config = dict(
    n_layer=18,
    d_model=160,
    n_head=2,
    n_kv_head=1,
    head_dim=64,
    d_mlp=192,
    vocab_size=8192,
    activation='swiglu',
    norm='rmsnorm',
    norm_place='pre',
    norm_eps=1e-05,
    positions='rope',
    rope_base=10000.0,
    rope_fraction=1.0,
    qk_norm=True,
    attn_scale=0.125,
    bias='none',
    tie_embeddings=False,
    parallel_block=False,
    init='uniform',
    init_std_qkv=0.034,
    init_std_o=0.00634,
    init_std_up=0.034,
    init_std_down=0.00518,
    init_out_by_depth=True,
    optimizer='adamw',
    lr=0.00241,
    beta1=0.9,
    beta2=0.98,
    weight_decay=0.085,
    lr_head=0.00579,
    grad_clip=0.5,
    warmup_steps=591,
    schedule='wsd',
    decay_fraction=0.592,
    decay_shape='linear',
    final_lr_fraction=0.0,
    batch_tokens=16384,
    seq_len=256,
    doc_mask=False,
    train_tokens=199000000,
    steps=12146,
    dataset='wikipedia_en',
)
Each number is 128 + 32 x the weight over its row's rms, rounded and kept within 0 to 255. Layers, rows and columns count from 0. The size above them is the row's rms in percent of the matrix's.

# layer 7 MLP up, 192x160, rms 0.153, rows 49-54, columns 0-79
size [ 98 101 109 101  98  99]
[[ 68 151  79 111 109 144  74 105  70 109 147  94  68 153 145  93 158 143 119 135 153 157 153 136 166  99 151  66  86  77  82 147 147 205 178 102 126 105 130  95 184 126 177 131 195 111 122 130 157 111 112 161 113  99 121 155  93 110 125 140 143 181 116 128  71 158  95 139 205 153 153 104 151 171  91 112 147  99  82 109]
 [109 102 115  99 124  98 164 135  85 144 167 139 114 134 135 130 130 127  99 167 136 112 195  62 164 141 187 129 162 160 175 158 154 104 177  96 135 109 141  96 129  96 143  92 144  99 187 114 110  96  98  87 148  94 155 180 157 140 232 144 161 163 119 161 123 137 163 130 126 137 121 108 105 118 173 168 188 131  73  93]
 [ 97 119  85 157 151 145 116 139 178 168 130 101  79 150 135 161 156 122 132 100 124  98 150 121 113 120  87  61 113 119 182 102 118 129 129 118 127  71 125 150 131 169 104  97 100 121 140 177  87 110 132 149 135 138 150 103 107 127 136  60 145  60 127 139 145 106 110 137 152  89 143 152 150 144 113 120 147 126 126  26]
 [161 141 164  94 109 146 125 153 175 184 141 133 125 149  68 105 115 113 141  99  84 120 132 111  97 119  92 144 141 166 100 115 189 104 164 133 125 112 116 108 167 130 107 119  67  85  92 141 149 125 158 153 126  76 130  82 151 127 101  73 131  74 159 197  76 145 161 101  97 141 147 135 133 122 147 163 100 125 161 132]
 [136 139 137 166 181 116 164 142  99 124 173 113 114 152 119 164  83 144 130 119 170 147 142 113 134  56 181 131  67 134 109 115 116 113 126 153  84 162 121 156 137  95 139 182  96 157  83 131  97 211 193 169 117 102 127 182 107  81  73 107  77 101 123  62 148 146 152 108 117 159 108 143 117  86 151 158  85  79 116 105]
 [142 148  52 136 127 122  92 118 111  84 131 154 164 149  87 159 129  94 167 152  83  99  69 128 128 131  64 193 117 129 126  82 123  39 160  97 168 134 160  69  86 100 143  84 101 137  86  97 138 131 104  75 120 150 140 101  43 143 133 120  89 157 155 121 124 133 158 109 128 114 129 152 157 146 102 137 167 152 154 161]]
# layer 7 MLP down (transposed), 192x160, rms 0.151, rows 49-54, columns 0-79
size [ 96 101 103 100  98  98]
[[156 117 120 114 116 102 135  64 111 134 165 118 133 144 124 181 113 149 173 137 158 121 109 127 127 122 114 136 167 144 172 161 115 134 120  86   0 159 115 107 117  94 156 176 132 152  92 112  85 136 132 103  98 130 157 172 147 138 143 129 126 107 116 119 111 137 151 131 138 156 142 155 117 145 138 122  67 152 107  61]
 [119 131  93 105 147 168 125 172 171 209 115  71 129 118 115 127  81 178 137 106 182 171 148 102 120 143 160 106 163 131 176 103 167 123 109 175  82 126 135 119 149 160 121 190  79  80 114  98  72 123 155 127 130 142 104 143  91  82  41 116 147 121 123 134 131 142 113 122  94  73  89 196 130 117 124 118 179 106 102 130]
 [179 111  81 120 120 130 127 109 146 170  62 159 159 124 117 136 140  62  57 110 152 139 171 138 157 131 134 169 129 145 105 147 153 126  90  89 216 127 106 143 124 149 148 121 132 160 170 130  93 168  98 143 153  84 144 129 167 120 159 138  85 122 157  79 174 149 148 129 171 154 144 134 137 164 167 127 131 158 105  99]
 [119 117 187 135  88 110 174  74 144  82 123  97 130 107 132 146 121 134 128 181 184 163 139  67 155 165 134 142 128 109 129 143 154 142 132 109   0 116 179 158 124  95 103 137 140 184 115 115 130 112 132  63  82 141  92 176 154 156  68 107 109 115 117 139 101 147 168 164 116 132 172 111  88 119 138 127 139 115 119 118]
 [105 119 151 130 209 145  88 143 140 115 133 150 104 105  95 138 157  34 154 140 130 104 107 131 154 158  87 154 164 175 161 116 126 184 145 102 246   1 173 104 130 148 112 152 109 136 159 128 146  85 153 106 151 132 120 161 156  99 107 142 103  92 131 163 101 143 148 117  96 131  86  96  97 110 143 135 122  76  90 173]
 [131 174 102 111 105 142 120 129 130 103 154 150 169 157 201 126 230 204 168 154 125 113 159 128 134 131 115 180 155 124 121 127  93 132 131 163  75 115  85 126 101 128 154 119 153 136 109  72  65 120 146 130 158 110 109 134  68 100 136 120 187 150 147 127 110 136  69 186 171 146 156 146 199 134 101  94 100 102 154  87]]
# layer 7 MLP gate, 192x160, rms 0.154, rows 50-54, columns 0-79
size [ 97 101 106 104  95]
[[141 112 143 161 117 144  94 147 121 134  93 105  55 100 177  98 172 128 118 200 139 104 181  93  87  73 120 121 137 150 117 170 155 119 152 143 164 216 162 137 143  96 161 126 116  86 141 108 111 116 182 129 114 130 167 197 123 101 159 111 141 114 111 111  73 135  53 172  68 138  81 136 172 111  87 115 164 175 101 122]
 [103 106 125 113 129 123 113 176 130 125 110  93 131 191 162  86 119 117 101 164  91 224 168 175  90 111 173 169 191 103 128 157  66 212 158 109 145 156 150 117  93 154 157 180 176 127 154 126 182  97 153 119 135 195 125 163 106 100 110 126 152 133 122 104 114 177 125 127 101 145 108 175  93  49 130  68 151 106 139 151]
 [166 103 119 141 108 111 135 110 132 109 109  85 158 175 137 125 119  61  83  67 129 176 125 130 110 118 101 107 163 129 136 117 121 192  98 171 181 143 209  93 115 164 126 151 145 177 163 101 149 104 129 100 100 107  64 156  73 155 140 128 186 128 124 139 124 145 198 166  68 125 156  74  89 135 113 167 179 125 125 145]
 [124 188  97 121 115  86 151 154 106 107 117  78 121 106 165 138 137 107  90 105  77 121 124 145 171 132 120 166 142  90 102 112 159 131  99 185 157 144 136 117 105 124 179 137 143 156  83 107 185 109 176 156 125  48 108 149 131 131 154 127 143 106  99 133 101 123 117  92 157 104 138 151 163  94 163 144 128  61 123 137]
 [ 99 109 107 155 191 165 109 130 178 147 131 106  91  79 174 152 182 136 139 110 148 118 143  70 127 164 133 143 174 167 121  89 174 149 147 160 142 145 124 143 185 108 142  74 118 128 128 120 164 129 112 169  98 137  97 100  98 129 106 135 184 124 180 165 106 187 160 156 100 140 108 106 163 142 122 140 165 191 153 126]]